config.yaml
norm: "rmsnorm"
norm_eps: 1e-06
bias: "none"
tie_embeddings: true
parallel_block: false
lr: 0.00255
final_lr_fraction: 0.1
batch_tokens: 65536
seq_len: 2048
doc_mask: true
Each number is 128 + 32 x the weight over its row's rms, rounded and kept within 0 to 255. Layers, rows and columns count from 0. Numbers have three digits each. The size before them is the row's rms in percent of the matrix's.

# layer 4 MLP up, 768x192, rms 0.067, rows 50-121, columns 0-63
091:132085149146167108076138093142218112112136169077201138142138143125142146136210091168113162157147120096106084115130174065091191082081106130146171156152123101108175111160071135109118144122172156
098:123191159067106139138103190130147092095116137103133162161150135097104118074115189112117123111173134106122182144150096181124126072112133116138169105087106181137103168091120181165135132168131085
093:145125094117147129169052111115153177077096090188125108085148150136145134062104194140144106137089127102128116131124159100102119140134169121085126095168179067090173149152129111144146072137116096
100:101127140109130205132129081119119171134104239062138156123120167135119137133157145109081142099097131107177119107078124159174174101120138070129134136150166121129156138150144104090125158096088096
095:160181074157105124141135119163114119122072163104143105122177160050096135128090151144109155163092147140090135106130117134115136181139096142130059132148112090125085149034121102151116122123119177
099:142166175146153134178142099115126089101081113082095107151142091100148153139162113161073177139062134132223163121156068146111128071150126105111064120121083101152085167097095071136131126113143104
107:065130140091123109116128175130042093146138184130136082121109116154132092114091132107187152100146086098106162118182161087145153072129183088126116145138144185125082112184098099201083108123137123
111:090080189181130108114126116087129113181134178056113133120105082127134114126141063183128160139026115094079177134155122132086087116140110127149064111133143133100135159170120140058132119125100106
101:130113096142159154145112126153161135135139119110118156163157103023158155156152096089149102117135146131103096089078138135140102139145137147168179099124153105133124181111142123108089096093123107
103:181097128165106145132194117136135159137113131106160124106204095104072173134150157157161116146087152140103121133111158151166115144121141206129090134091130131166177095123141128101109123145108154
099:124098049167146154075075075129140094130179176082138141168155188098097152104179124124143184137064135121160152154042141123123152140134152142068096152121132165102132167128130117118161100135095159
089:203154097136141083163143129161118116142158177094144139089106095182127084073126162156110137104083157155172143074126103168165113120114121108100156152114140082093168131115184174124117156145132092
099:142198092166181164166104138112102105154120122137137096188162121122052127084132094095118095137121134130130094121051095122080103091165121205116114108193109150100107083122145063110091124132079154
102:192123092110171094091140162134112104172126112131157183121122090129157141126153096096074136147072139211097149154097158140080140139141146117114115146142084158118112134091116147161135153181151120
099:090168148118135123097051154128124100088150172125121114119142166156131112136150170119092123195202107131168103138133152155177144135096112114118130098134115110173189164183162111089164140197126135
096:120134101165147087122123110151141114188138118153091099101093119101123194165100120103163107138120096155183082132158125125071114178157144124098127101141116162091111115165108086122117141128168225
096:104141112104088146083129098167123074161149156208169103136149094095121103113227149160102175175189060166144069138123191106122130131109084060121200069101125127058151110158100110113061104147161149
102:186149137145117123207135085159177132111120133173054159073198126126088145134132165057170121150153110103103101121155127123165172163136130110090098146080080163096129122113143181086114111103115104
103:089151226112113131124107100176161086137143128159088093124114148089132135135128138122186137098150115173142084118104139149121151119131113155128123073134138161193154119133138064080180108067191154
104:164114086122138115126164142110133180162149135127084147126139142101133186180144107136130167128093160072082141159123115105107128087197137100111095133109130130092110159149129107117104106104163168
103:088138146080204141107121088089126063106118157133126083117153124081121135158128149123156102107168103172131099112084098070122151169160163169098062115102163176129161095128105191166110103166188084
088:084139150130069132120152109132094094139136151115164255116096100181143114136146151113097195135126154136161115123147193140163171132106101142137150115188164121111099154074136078149105120115077110
103:128123085124092139106156140178095131110127144149105101112103181144115130175171087125172157093190152091127146136110156135051149109140119162133159153206103140106111152158149155166133102106109118
106:083143114155125146181126096112108115161162137130185162173136139133158103178117153129163179164069136074081121138090041154109164133146120133099068107104185123132170104102089097163113119090097151
101:164193092135162116136122122133183130107190143134165105133185124123140130176110091111164119198120144149074178096152158114144144177072115171151153137063152123091121129106183144074144105135062152
097:148118073153169165145142083109173078112105100150156127145167138141101165136105120140110057084120171072154078098086143121037126135116107103137116159133149095089126134135145107111117127096116158
092:118102191137118036162159140124123098140149102085104122110117069164123143171109143139137195139124134123181147107121158139105120123133078162133106131146150150190132118149085137117174149141181123
102:149156163143124178163162154181089138093131140129150073132119153183128120145099157201162114127108118108122144130112164109148088106132142111071078079172163197110161153137071123154160115178150113
097:112110138189119095229114163105093097076085130082140143151119142104095136153117155200205094093096128081117134113101120073152066167079173123213133043083116159164169131126114123095117146134172163
102:093116103187102162189137110155146124116127102166154136146174178080087127133165175151115071130154120155131112141115107118098165177126138106107216090125146122121078101096203041141121140126121105
102:059111115113137087072120099107082099135159106130085162129143078098130139065140099121167126127145156163107112186155158142110145084140175159172138105123141145145089139069069169132103161136136099
106:098177133085186119151148156160138123132079189106197105133073135097150073105163158108088076155155142120147123104137121135135111151088144158103147133121135127125105104138117099154136119102120137
104:158156103167111121086101092118099144184116137147136109128104125123061138148137114157101088148127058149132121101124190118197102145135133170138149161115105139143166155078097125132045129092136139
100:136169104160105101109113127163102207058115124161082147134205120172144162098092100146160123138118174150068139144172077169104175132102108109106147192169130139108117225143123153106113098101120154
099:188041108108159108096092141123126133118085122099114132113156126136093116121099120130057165101098074158121119113151131063201139140176161119094114121159122115115088136180124104145151149207144176
101:110100177116105113205115176096100157119155125120092103094120176124117121138146133082106149143112129145046111127145175152142173144127142111102112114107154114094104075112107103146093099194140134
094:120136110184164060143131149120143138051176156144150120140167119123081130151116112097157168158109118107134145119089156144209087096115105097166089126103113084141123168126105105116141065087185095
099:108139136148118132146187071167143070121150097157177159104116192115145134131124150154142123150146134073162054123153171075156139171103106183145167193162137131136153083129153088086123160130136090
096:127115108121169103107113100124097137137149155118162180153099129130152150122115117108163107127074143149121095152143147160136134035108145101115123153197116102136128104150138163107160088088147125
102:102160186143062120129194142125096052117162130190168142126126154099113109126145108136092128117112161117120154135181116164174115099095107164157101117098116150158160127051109167092086114092143149
091:151193139181116193155139146140102083135155107169089108144135117096073130144116157082153132162077120054107139141145149142065178157153129112084149139141136178114114196128162123130096124110076107
100:123111152101119128082130141141096132160178083131184090095112116127159152100118144173108164155152117117063111131199124143169142112156096177130086182121150078141135036123097135137147103105103118
106:125101171165064078111159147149098120158111048133076115110122139096123117130175161120137137102112104159140098150115126112106164176118128178138114077149109129095192168160110084127138150137112173
094:099170104156145163091104095140146112167120063160152139104107136152171148098106138112167122110200139138066151167079085094120197122068116052169143172186113133190135152181175128152147126111099149
102:087146109169078140142112132147156148077156097158162120166080149155129108128093108140114115165112132116193127125138154129087104141105132160131133132129164147166119144148086131114058105166135158
102:134190103126123088148119158091139104175119103074127145118148125124102181146157108079148089136148107168147142102196109078179168131215067178148168116108177150121102135104145136181089095091139140
100:094176142090125093097142118140049158175110173113085134115166124074102191162155153122133133155134099153107186164124132134161110130103132117127155129094112088128157132120153127112138166094101070
104:120153144142073121157181116115121200129122135144115054151121127132137072136144079167117094106112116106121054096052123062180136168074118123160089136153129105108163165121089114125135122074173174
093:110170143065176123134123169086054123114156144097151154122160123116173181079168180114159137074102114123110095177168115093125191098162076144121082113132139083120107064088140156155119122119175115
091:121109095129107107159085159118110098122129159111133112129139067096175101109130136134118108101107061147143138166107138144150212099109156151167129134156161102171152125148108113139143144125135179
100:099095151118118156154118109130121048125144179059115153134125092155110161106154145107114090132117143058133142163149133190174169099189121164203116174121151147188174111132107144117142151124151172
101:158170134112146184153126152143111121143144148119086170100145095141129118136109149088113067084149124092129121159122131146112139170151153088105113110150148175117107177085155164137113123120100058
102:102139124116161123167068147134149146108133104105118131113119141126169101072072145152162089108093109080122129108152179154072178050137133135163142053045120121128184096139114164106092093114150128
099:084129113094165112146100131119110098148166165152188141113090121106090117146141114121080147111095085143187161099102118111193126123187110147084084110153121118094087176132146144144139093125092184
101:078191158078153129097143138145108112110074137117112149113107130094105128158145148154109102126136147191137170089102139162100148136180195146168173115085087117106124107133106124083121116098141101
105:120172103177182065158158132137075118125124123119091148094130080095144157121108150091123127149105154132113114152182114085101094143111146077126076167123171121111157093124116122147105149144119150
102:135128102167128164105135151150091097167107145140129143137090134128169109127118156119146184155176140177207150162143105119156114144098100037111142110121156096164053139120110056175131124074098103
101:103095144157150087111063101134140130146174160128107174117132132174168182141061145108098161107129097124207185171090131175143121111169189196113113094129199194165144106177103124131136127138104123
100:124127131078106148112163106139105142151111096155154081134186157046116145122114086179107044084147116123142104180106049134087115153124191099164187143083123140083118116094158179091091171140189169
102:093135097069112104097147049153060097145118182120158157102137132140130140094150089105117126124101160071130180187158149097174134147125113166168166106116157127108144099154077099112117058138096120
099:162119133096086151182120128135105137121075038139160101174125103084140139156132101125104128147152139115113161123095139108168157075121111134117134172136177125091139146133112180129127132119103072
097:114083143095126173209116138141127140138161163103154119110140144068119144124147102131166138182112126088120134118155135189113175143154146128071111090156148137199123083159159126120135147147092113
100:168185091070093118146076218119117095141151144133089120124117141128190116134133114105176101054109066138116164112144114101076166094105118108102108110042168168123116088125189110152091146084117115
098:138105085071146147157150132134140120110126078122137122119178118121144133127160127148125115172125106084119110167132178129148174108103137104128138121173165101169149109146083152164119106136192159
097:079111149127131117077160127127131160118150146129139118104141138105134137132204205121120137147178143143124126149204152118170159107156158133174095049130105155137164115174119151124172057165119087
098:085114150143162083134151156122159149147177155097109113081238095126121126164133094147149191178134132165179108130120129068167137128170102127149150103185181092117168194155118143151116143134130134
096:175094130099104153135128130076121098085122133143149098173112131178147097211126182112105120111076169110125173133152173134110127139133137140098077084134135178133145178155177095155155099135152147
097:109133097123170160156121150119129102082110190131092062161074106126128100133110155117087127121171129078157143138140111162088186181138160138120140103138151169190107130109093132111137152083105183
107:148110143142181086193173094120117157168147133126083106152059194174158103128157130083143100153146150116111140122078115098129102166158163146129225132172139102157188101109126184132099147131146092
100:157070124125154184118112143144140157163130083117174115136107122160077106123145147189113135151144084142129113107079165071063135167129170167160169103143142161099126143152144169169149134089127158
097:157112106136087117123098104139084164147134179179189156111195109121116169111105089063092096119180123087123121137098154157124163134140152142179129144121126122162080125127101192125112100156063119
103:178097124176147156166116114165124138103105079121169147104166109173154133126131171150096090152113187131170110138144126169142173144091070119137148132107170086079144147160115194100123083100108097
# layer 4 MLP down (transposed), 768x192, rms 0.066, rows 50-120, columns 0-63
095:061123125113098159080102117189142127192114135072089129141125109103134112103101181122178110103116133129181066071170137128134175147156103119135121173112142133104115157143175106123179120179151115
098:095158157153135068100163115117120102112141152134098118113173112120100154080125094140140106146105144130125162150155147093091132199115094114183106106147066087160127111150167105098140049126129138
095:172120190154167041134113139077091200092120124129134175108127191159097110092111089106081111095158139143110131119066080123154097149115167121111104092112182131126163172131091123137158079122107126
099:090132104113083096146087134082093103152149093101053145160110116139091086121155144057141113123148116130138084101141137128115156072159100098145092074118133141155094085121093098101119111164093153
095:077171108077192179196098102074105082148119113178144106118138103111143207147170133089122158156145129066124157124106157126130145154142084164154110098143190161098131114168082147123168116111135132
089:119070118109106102103123135158129132209102100092083105102154104140124123132118140051107163122135118174086120166104136148157088134130167133151147196077171148116134104142130157155124142108118189
102:110129173086150128134149158171169151152182153124120092130169105058157176143088123146102128044078167164163130127086154125176126121139123088087097146136125099199164140090113133100118149116122138
111:120089116077120122126079115119130091171184116153124175196117147160053164161147129121108120098094083079148112153127116081096109082095135044097124148197197164098114114136169156155084151041101116
096:100124101125114071090127135063092086125195113108187197106094104174133170110130122163161131165185114136105062118164173121132133112114110126146122168111138145123149114149192075132135141118128164
100:157102178137109161072109119132094111145140081142122099090126128157185166150110137167143146118108104122128126097075150113095132110163146186115164152104149193081140181132132206166138116110163193
102:088144125093182152140095029066139104104155120073121199159118205104104103104110122164161162146079160124121141103122097084106179124151149105092140163122160103173129186139157129133154131161092126
095:127119091111087126116144152116080135089183068181140116144137120057113108108117118134113080158099134157127111197121193130151123159093128164117142107122138164163160115106162123129117102113097116
102:153132127099085111092148109095095155086107157151128176077158108155117110128104124164117146176133130150147087151152198156167151194119178112124130065152172113162056149133090108091117146136090118
101:103140109109096178184168113132151194086130163076098119146117150133080135098068153075122156058114103161129102133119112162149164140189048146136097082137094054158103182120163122180119164143139121
101:144141117125125163092104154136102124075114109131112126137135169177140158115116191165162150175178130122089094151154125125196124145112166178063151087093141137144156131128097139075167114111169108
101:188099179147131177088140092129179144156147117160136144149097082108074154109161114092120099105144149120136143093129042116084055079138096101167133111124105145113148102092161142148125097180132091
099:138098163164124158148122144098135155049147127139103148124117189122094195102133128100115118124135159131150153133152090093134128120091176145073154125154142183068097090170071124133155099136116087
102:118056116128124093110149142097128213101171158084070114060223112123146134132134144138165161121112136121124075097117132179127115149123175109125145110117139075127125220133074143109155131155169155
100:079142126124127100118094190105120128160108111151124113110130163153120105104201102126105189155156084129155078149127122189128140104109110149181177067123153124138098138111110100130224061125136116
102:122176163169150128177104181162130113100133134119175132112143080115122085100111126117118132164182117167100154138066136075162070150112144157127112193122081167119162099109135121190152205128107120
097:144153109099186142110086105103118114176141149086131172102140179119191119104143079103142144124117145170095108204113157146114167073210163150112165155104158195133145117143156106151138148152109160
093:105061118090141088173081163115113170082188152177094182133133162125146121144158172130095185108134116164101111160115172114121107151165149182122117148104088103065106124151169131105185201156063109
101:127130073147126153166150106120144121142140122096153133154086174230078107147080179151088066134147149114147153114138121149103145161131128120099112161094062104175153141094159150209116168066128142
105:172110115111130162126109111136166107158125153089164123116055161082185134129100159141160160109144115130134128104131150156183132120128128148068086075217127143131169108149138105161139110101112093
100:125140137118163113122084183172186115172125197150157163160116109110163172089110130080106144126139123112046072167109093124108182090115170131089101090080101143134158182149094122098090146077122088
093:151192155106159074105179159084155155153204164128072127076116103136114140091155150139138115141158143128116128164114154148140135122129138142152142142141147111140149197111152132143152102111111080
099:146126141092104100153109096125110137191149096183122134130120188098115151109104114181120116158161175133140113134135111108174147156130225089205154084136123062103074146140116135105174045093139162
101:141160195169125099089188121211111082154147155094125124127109078080157117130072157108131053121118147135088112126151127092134145138121144116132121113101122132094058144169153173147081158108131155
098:131127138121198192079111112141149100119137148138133157152099121147132087135150136077126159078166142082133124147154126120104136137133123200186117180154075141114127104168146156137093181120117124
099:095147142096140120112180143091173096122139104090104115127127153076116169129167143085173080093141133153066137109129090191121146084140123078207161125153176128190135107162133145112157102161146147
103:140104081141111062163131165094138144159117100134142104102126087094100177084134116127179062145085077176109091189108133072134136172127176092055146097156214210122117113110150145152107119152182149
107:140138072183136164101139131163110148070112123161138093148134142131148193156109115079049152104094146065161198097164085130187151186083135125101185094102091121200136097144106145192084103121133128
106:079130128105163142119134100155120110082206199131152126106107153161075136165121116127079164144135133102207116098109110064169149114129126132172119173157121154127145162070126118125094110151115158
101:104084143145168127127138130146114094129142075141060167129139122138032156151089125134132147171143131088119136112140097072100096169131061130123131097088169125146139163149182169148122115077147116
100:114156174153142181165117135107172136135139186108098142115117160133136111143171140154124134145101135181109111184165134124093119089107103118141130100100111135145112148109138163084158074160160150
099:131099137157125169141115155157122093064144112149143089129151122176134107172105088125139122122140130107067148127160172125120156114068103124125155162101191182092150112131115128092158166154155084
098:112096117123077107143206134138128155145159149112099117104183112112120128144074059114120078149133154131120115150125111116092159145144151122091167150119146084159155149136118177141158156124096088
104:121106132109135151174193137102141081111143071126088077159133087135173100179131097123086161090128123074154175133110148160172135136088141133157103191089128085115127118134120151058116153117119130
092:136069161082094127146199105141171178111173114112048148138110180138138066128122100105131133078084119160104083136154129129223103136120095090135163064121158093139186129085123149088091130152170108
104:113134155106114123131128128155219107116100119112137128040120098103158224140137120098103150124159156125093071089130127144099115114127129126158097102179119100071133131188162154170162154154121099
095:109089128123169146082101116114140090098158146130188150030146138191133134174103188109165116116134135134162067126157133162191192105115102117153090164167098154112120120111235151150117128152155125
099:091138147120110146119100155095078138116130112088052147136095094101128128111110126176147142188127057193148135103138217144146111170155196134090145140139095091177147142089137152108143132165084147
106:114096121122154073172169139118180148066128105128057127104148152105082064147129067118164172087104130163094183161095115107108125151141160146178133136087075107143092116118138072116097099093112140
092:123093125147162248210087117174146139143135151060064139158096156132201148066182161145145154093125130153154091135091111106129174164149107178128085102129068170083102128142091140105126108160138115
098:106163163127099090124098162147115195142199139175062096114141124136136123157110121123153106166156164146130149144103119124101081126075162148091122104111161115142165112172182080128129115141121123
102:131093186118129163102169103154172115111136142126070093103201141139073178126130096109146135163121158129172176123192108097133157152102103072147153154127094095132136119151143164158118118121161114
092:105135054145179137090188088132120122081085144150125102124161159061102101197073172137126119118128055140122188105169165132213124132097124109134174145119136095112083154115130161061139138113119085
104:135133115077176156099136120108142152145127087122121138142139154095178164090161136156174116135084049107161130117159141162148149173130141156089156078095197124098112097108163100102118115124136226
099:081115125178129195131150134158119144116091123107171091136115131118168107164123131102103164137159169133121150160114085114117120164185078138106130196144112209147138123154176200099153166129107117
091:155164049122179071051122082150163152139143187145094127103177137169098152162181112122103173091130175141092096112099123096178095127150077072188152169144086102147186124150171117119127117128126121
106:106122124129113103154159128120149167171121109121106142144114137177115117114136125166118122138104125161166147173119111122069107094092133087179117147122111205127175075126111066113130137082166103
104:155172113143130144184155140091163125153086139128087128129102139144083072144113115174133151143131185113087134146121056086117182116125154152123100086116129163150122118133054081174152146159187130
102:147125077144190053132085125162163141106130125105103106158117142109124137098122161168093186129137124089142091144144122164151091091125115074088117115140058161160146168168126126133132214099059125
101:061118174113138098074194143150099113150223128126151125152120119095154154134084134136085142139120069140175144109119157148155108161140083123136133158131136147177122149122119165088103100145065092
101:109190133049093115142131155102121082200064118131095137171041167149102124128155130092106134090109116127144128144093049157158108164047128090174121131136105112083119119161067091105127121118145156
103:149069123084135129081033124108127139152147142095132163126170120149106102100148093137132145123114141122138110142121183142141127130095091169110180127093108168110109141094121167150202075135135149
103:113205137141097103153150135132113089121073133170172158162142139135127123106086102164099180212150133173139108118162105099112145142125100133223217084129168101125150102151152133147101104214188153
099:163119089173139124127178093140148116146139193172071169127148118099105126126118127128176019109141120088125134127165079090161157149103142100097103150090136108162161166119109135139168139100135137
102:091183166090113130063159119123138079158138112188125129113189169050136120167140167136181080156077118119187143145141089119103124103141173099161151143119104164076151124158129177129102115136112148
100:122178166117149176144086111107155172168139085148141164197134116121132131055116178155145184078167146126180136125129139109111145188142197101144091101095123176115128160156092169157130101188195145
095:114178148138138072132119131146097169120145139117137133099179156139125149105078195130087142160122097161105112127136134104063122083095183113119146069127149137149184143072145127117173184144095147
098:148153095156154138161162117122132088109063110170136097120145084120120164127169187185139154090122099164062121149117074130109144108144078163129122171175115117197154147098139107137188160101157091
100:110113085125161085130125131057109136133126160125135136137114147141084131160096154139093100091067136130180183116125126118129129163071118153080108098162120135123142139079165045111121179111157139
101:091106195122136118135040145081143146178152118210156136114176123160130142094130086152149072142161164164075133137144137079103175167128168165149139100146152177184158121129108124109115121165128126
099:125097130050195196156115139107137119113194130098135159105070135164118101152144157163162159151157144092175198129122142102061161116103156145066174148107095121142124054142168152105188090091102098
086:162105130153140207181131097086105115142118112217150093156081132154122194120150141083119135136126129105166132095180059122095118116144105118163138133157128133146073130129182125123075127135122102
088:125150117181113132102163075157126111093124076125141173168198094096133193193131172137142148122137124133184125123130071123105165169110124141087147144121071145138103134103136156184131152058128138
100:050129104160099091085156126138132177141079074057128134162123096149177096175144123160091139113063122132122138124134122177100205157091029114076137130078141195148112186167106140114152144174155177
106:102188168134133117126091131055125119106121123115156168150096122089117128097128138123120100140151077136127080137079140134123102119077150133186127119170137146123093106104108085097154152161078133
100:099165124093132196077142100169083098117172142186202122116099130137148058109164143080155143157151133105174113070151161048127143145134090127180122100182110076154129127187125112114170098151127079
098:109176096120130161174126148152156065070145155104089110107107163142194116091102153114074162158138097152128104105141116139185135178133116153092104123210151151148164137098145152176138129092146133
# layer 4 MLP gate, 768x192, rms 0.0775, rows 51-121, columns 0-63
099:160080082150141190126097131087127132107122136145196091128103160101127161095180131066139167141103172149105133098177175162090119121096120060078125119105172086089077193104102055160180116100132090
094:144127133055127155098113156099142139154152093114150083166127049183129106057162139118078116095145165102076132146064096165055192117201129126138143118149152099137080091130136147132067155091122139
110:161137147116138178167098147079102138099103136122083113186135112155162138109106117128133164064079160075079175122097084150155104106131148181175101055127132111147131177080168131202132100095103147
094:118132154071100164064103138119169078074146099153169149181105119197113150107125191067135090127134135159100105101128127114071063105102162147133123183092119125131059116095055140178115146110177142
107:103171087106130114112107106112115209177153161119102113102172120131108146067101121157172169169137111167109148180115107111151157068139172134190155146069161158148105077144162118161139113070137104
109:197202118124120144140103101116119140134136209149107093123184128148135162093077099088090120139188172078133192069124061189137153117144129159122127098124135165186091192123145107146161095102071156
131:144111154142132165095096187070118182153090106167152079187160089083101153135139101067127141155124153095120111131190172018080143123153130146145148166104123097073164140155132132123104050075179112
098:159123134089145174148144127084061128072113124149119049182138053109131113103048122121125149172127181130110135152178092127097119085165119122146094131131208139083088152075135158109132114104129203
102:141108139102139159164104107091097182101098128154101144122125146129118163107075128149131107116083140064163138183131041079181209104178112144180083140116158117058125139149087143109136105182155091
096:119190145155067141117072146095136140083147125133078130130183155093116121064069045130108093177131105086112095167155138121178134115177101155177193109138144101141155185205133158105124089119165139
094:204149115104157162145102111119134116138095218117109121143166100173120117125125121133093168092163161106153129096094100141129161105156140084116157153152135092093120128142124150141120145128136092
090:120072096241128148134074131105036114176108094154159142135116165119135126095116103116102176143148109043105113117110142105126112054124172094115165150166122087112137155161155127135128133105097172
105:072204044083119156136061080102134117077112124176117119097168095160113158116107133144171165121096147117122108177121131070130162161135108110070167150121147129095102093161125108202069137101158100
099:129173134109143140113125087099065169200112147115100155184104098167135146110165148122149154120133145116162162112113105108169089156128136020132158119069148110169109081190101107192070117146176077
097:162147156143125126139153114089085138092120139149166092153173168142085110059126132128100089122130131223153148090126098133112114096132104055135153116116118222159104133125114186195120128132101118
096:181154195121105227136156130121070171155123104140136160151099126154151183141110093096138105147168186119127105086158124164141102149136105164136151131175145105095136087134137097129089102143090132
109:150136150178111129144131131133139133093140140159095106112140096138076186078149099117142157186152107146153159138155097094148197134150178063151120167112118216146179093164109073124146110109148106
109:096165111119120176114074126141166080104071138169135089128198112119092149170136124106073102170147114151126152138111088101068145099173113119135135137156133104121104123167120125167133141097156123
107:157171081083165180117146132075162148192149135116183120136100129118141151098128161112130171098146125179089167110105146132168140137129077131106090119101197027131081096149103095230093120123109107
100:119133107162150123075084127096122171165159132153118126139143118143120106149176072094140215119153127135192122137153096093160170065182136083125141115148140112070176137206102162129105126162178157
090:145139136162113185157156089106133120106124095089203145178098081153085174115118107145138134199157168157147121112164136112134196030123131128141138145153146179162093124115098132182064088098149098
102:110159087127147221115146120057103113089136177091159034124169150121118119145106091117160115096104148123112097094160167113112129116129066131077100149115154115114011105075112195116140070078151126
091:103109215153121090132133092143130162114097147162085156103140177111086149115054127152146112120130145098143211129218116142207176099171117139156089107096168130178144180197123116136120116130153185
110:086121102096170131134081163071155092146113160089079120154174135170098098072106112090129133181102146129088129110122126134108106139197112119098165097118192015137106146108135115152128102107175151
094:151155115145146130190196110120126181078109122126132151170119147113134124114067120127142171051104207106153211087177137127140115131090081157129118169123158122111048167163058140111117099114109162
098:150147169125109130125085119113124187150179139132127114149060077195137138113078102112110162099134119107188178184124140087130125097131093104167142145060224186181136155157112133132106114118087097
099:092145075144190120196033143100118136140128189166121130150184099191148129169183073116108156120136134127123194089053061122127076129145077092145119117138150170134114090128115130096145075132126081
096:200152137119123187074120101108159125144106126126139066156111170142093140111124094127105106156163141173123154158136069085051126103134135123147083135180167069128151137147119152126143089168129140
097:138129119168118155144162113111113127118117160091161111202137117180136123075122107165122164101134140113120211141116125116143105089129060095173151122164130088128086143072109148181090109106114135
102:153103129110113181172116165142137091103098138255181146152146116091096141116107142086092115149165104102133188172147151067174151105117172068126194143167137128101152126166103140145121065143101154
106:139145145098139128099066114124137160138128135162129116142127112108095164122177076114132153186151096147157094138104099133089102132128122132168164170164110114124105091159127065140132148114105179
104:097133158126119127107098139106151172143027172143127154156131094124096131156189113124224115129116158130154115116098124070134144068130132064155128146061113142128192160118128068146134156138165129
108:117082123121121127121092117089153131118130145183197114157124169125105132063049096126106159161079124118171149142136099143123082097153088181124108148145113141164093151145147157158121081150185148
106:146118116142157138127137156100124153158097143117112150149111083133127152180195093176118185096114114192142136079076165089123129115173154092133179153153136112184117067101110182168110107114148058
101:033180113104162157161039139137106062161155145142081150134175108078120102097160073103135132142118096198154170169100097146146153125166133089150137144101119151105084135135109095132101118135142191
096:155150160140173128146170160148115154116067131125097137121123121112111112112191115139089137128143229158172098105149087127167105095120084129112105088110135082148116126100062122175147104141133146
095:126078167090187177143105125121162058134106187152159116152147138120109148111136110079169183151094155165155122098118135109183132121184089171122090049134117146141171151132111110167164061114149150
097:166103115136206221113084141083117125113110104184167101173143056157123145151100137141105175147131109121150163147153119149101144097130138093100137123150118122119137154157180118135118061089162168
112:120148146067148118166137145047102153147061122139144118183088108141171134121151185166107125124088120115138162159108124145081171125148160163152129097108183090192153101141136149166087140113107083
100:140133150143153160171109120123142127156083148120131118138127160110130138050119165113146106070077156080165119153119154089127165152133124086174150091146122157178133160179120172124147046188104108
110:185133099089150160117180114090147103145090095134181116200139175097119164157139136059172096160113104146108096166107163104121083101149039117124095111113152087115106171117075103122110112096165099
104:093116132137161196137078167093142094104130175155126077121119111130077152161100084134184128170154098101108109115143112104165157163174133113124163088124105105135187083191123081157125078142175120
090:111179130159152092130104091119091130163154107105086179110119102131135148120107172114121142136137136163093182148150168123147205170079140114124150117123161101125145097153083129165123095125123098
091:112206092084143117153059150110155101155131139123133131141141150101121119136138163058115119133110107072136148196112104092166138113120173162158153125072104159126113091065105185165108113127126082
096:103092100176127148154148125130155114152130200161068091196224153110120155179074114128095116177108152137159158112107119072059146094128118117089130121138086070133119179153132173113152108132122171
092:102159126114136110173091118131118120151133127131100160171133118081117186114096117106103142145101071095114160175107177097165165154130066122112100117117136110160122162180095113131122105090113123
104:146102133097162188128141153100142087136095142078091138127171127120096129053141092131120168140166154164189196081167121121136190165175201112096126110123156142164136101114097126142118087125118165
106:161185199087141116158076150137092167165106152138072094121177149080054151096140107076144115200177103095053112124060151110106158128176138157162153147143154158168131136172137091157070120071170090
097:126124115126166136095178150136116177108131099202120108165205108185080197101144171158172203177141131127159129137130143117123132094151132118154123174066137089179162162156117117108129129110142143
103:156089041143154152069117171081181184171098109160156130129116145105103180064140144105122133136076199162117118104094148085141104140185136114148162195176081126128110099155151070088145137084091143
098:151126096167114172088098191084116068089098139159137108142212087158171149158115069102156110083110102206110140101123107181064132131183158117110123171146166112171067074179118096181136117131145156
101:122116162114114072106073108104116129165084103131141099118133143082108147126142083118124089174108100135082127122099122079172153111201146171192165109132120088156132086135092154113141069107182141
106:132106145169121110106097122093160131125070117178169110135169103111111154138182078103140125146100117142136102130146137105129119132146159128125087102157114092098181170167093124174164101082207098
098:107119159155116134157156119092104085123071129142124083146140160112118162130167102111161125075107139134193139099130058158141097141062125119145132136145106155114183129188097129097136118144145081
101:213199145138115161169153092102114189146159118118162100172122133121129115165152123093153101137142149127147182145105091114138069159164121143103100112195160172136101089121108136111066170190097109
105:136138168126104136113127152100153178121127069095118145158105179080110160130199121121106166113161131128085109158075206110117136088173129137192099137118123102142179153141077134152140098089106120
109:177169158054089173153153149145157121147094127167136056137153169169128164106098080086124117174175141115114150110125081180148123139153092123124110142124156130218097136146146153156096116103106132
097:083178158169130085119107123111070142136074120133095149140129162059132118147107163140197149159133145084120124114145126072160082143159115093113164132112132088120151127239099175150069151094124094
102:127092108132136146058088123115126117161135126158113111142068154140101185068163086138141153100151131140178104152117134166095131131149162142193193150114106130199156133140120102148143128098139200
108:159155105127165202203160173084127144138014145141128090148164150177119153122128116147162169145039161104144114141165100083118108105062097163163122161119134117176151116107121112127096135109131095
096:084153140134078150189121117143158133120119103174070119165143150102140140170169040212138178132121123184140130153055151144056153113123117141124180145163111150127131158121094138128136109097095146
103:111207140140046075092118122118123116143104134086110117107169172047101139103095113173101149100105106093076152203126144149196154096217168079199173150114146132142158122148144121165153140091131138
098:120112073154125167094135102116100112170126100109061162149135178106112156119157144159073157101105153193102096065098159081133151200105119139127136160090117124088106066139141113111122126110121112
107:094064082154122138155050080067049113171104170114142141142155148076081153114127183174133089096111130123108113147076116123112086138109140148126168124151120132096155107156090079160172103114156130
105:136148162094125198146131119116150077138095154226112070207127172136107150115138161104127127136153163097126110122186114139105107130151128078116153094121071159152171115154080142130078081139116144
082:153132113178146109105109121105144096113131059151122083153147148115132205134062147165077142161129156131124130159151108123146098117136178147148139098123123112119121140106085101119153140159084114
104:161079168161161157103113095091148173191143139134123126113139129104109142144148128110156040080148128075157144118061149050115158121147136093124191116132090168201184144130159092187131140120196107
108:090134115179146154118095130096137076128132092156211114164140083124070162130095102154127111157162128115142091077104171098074133098150101154146104140114096083146167125167079083128104141098137147
101:119140192169112150066122115104135112128080136141158125114172187063102114153164149096158079149162158173132162148154126135163099114148134143120174143098127136091115146154128107158052116116130147
095:157175058138157164153138176078133109108116156165118105127118100088085187155161063169128129126093176135125154112171183115105116110150119129159108103160100120208063179120064135110138082107125110
105:144110101128148171131115119114173142120145161131173101143139166082139113173115136128148108104182133114143186117144114119172103109074121129062147181148161127099092128150120124166082104122105116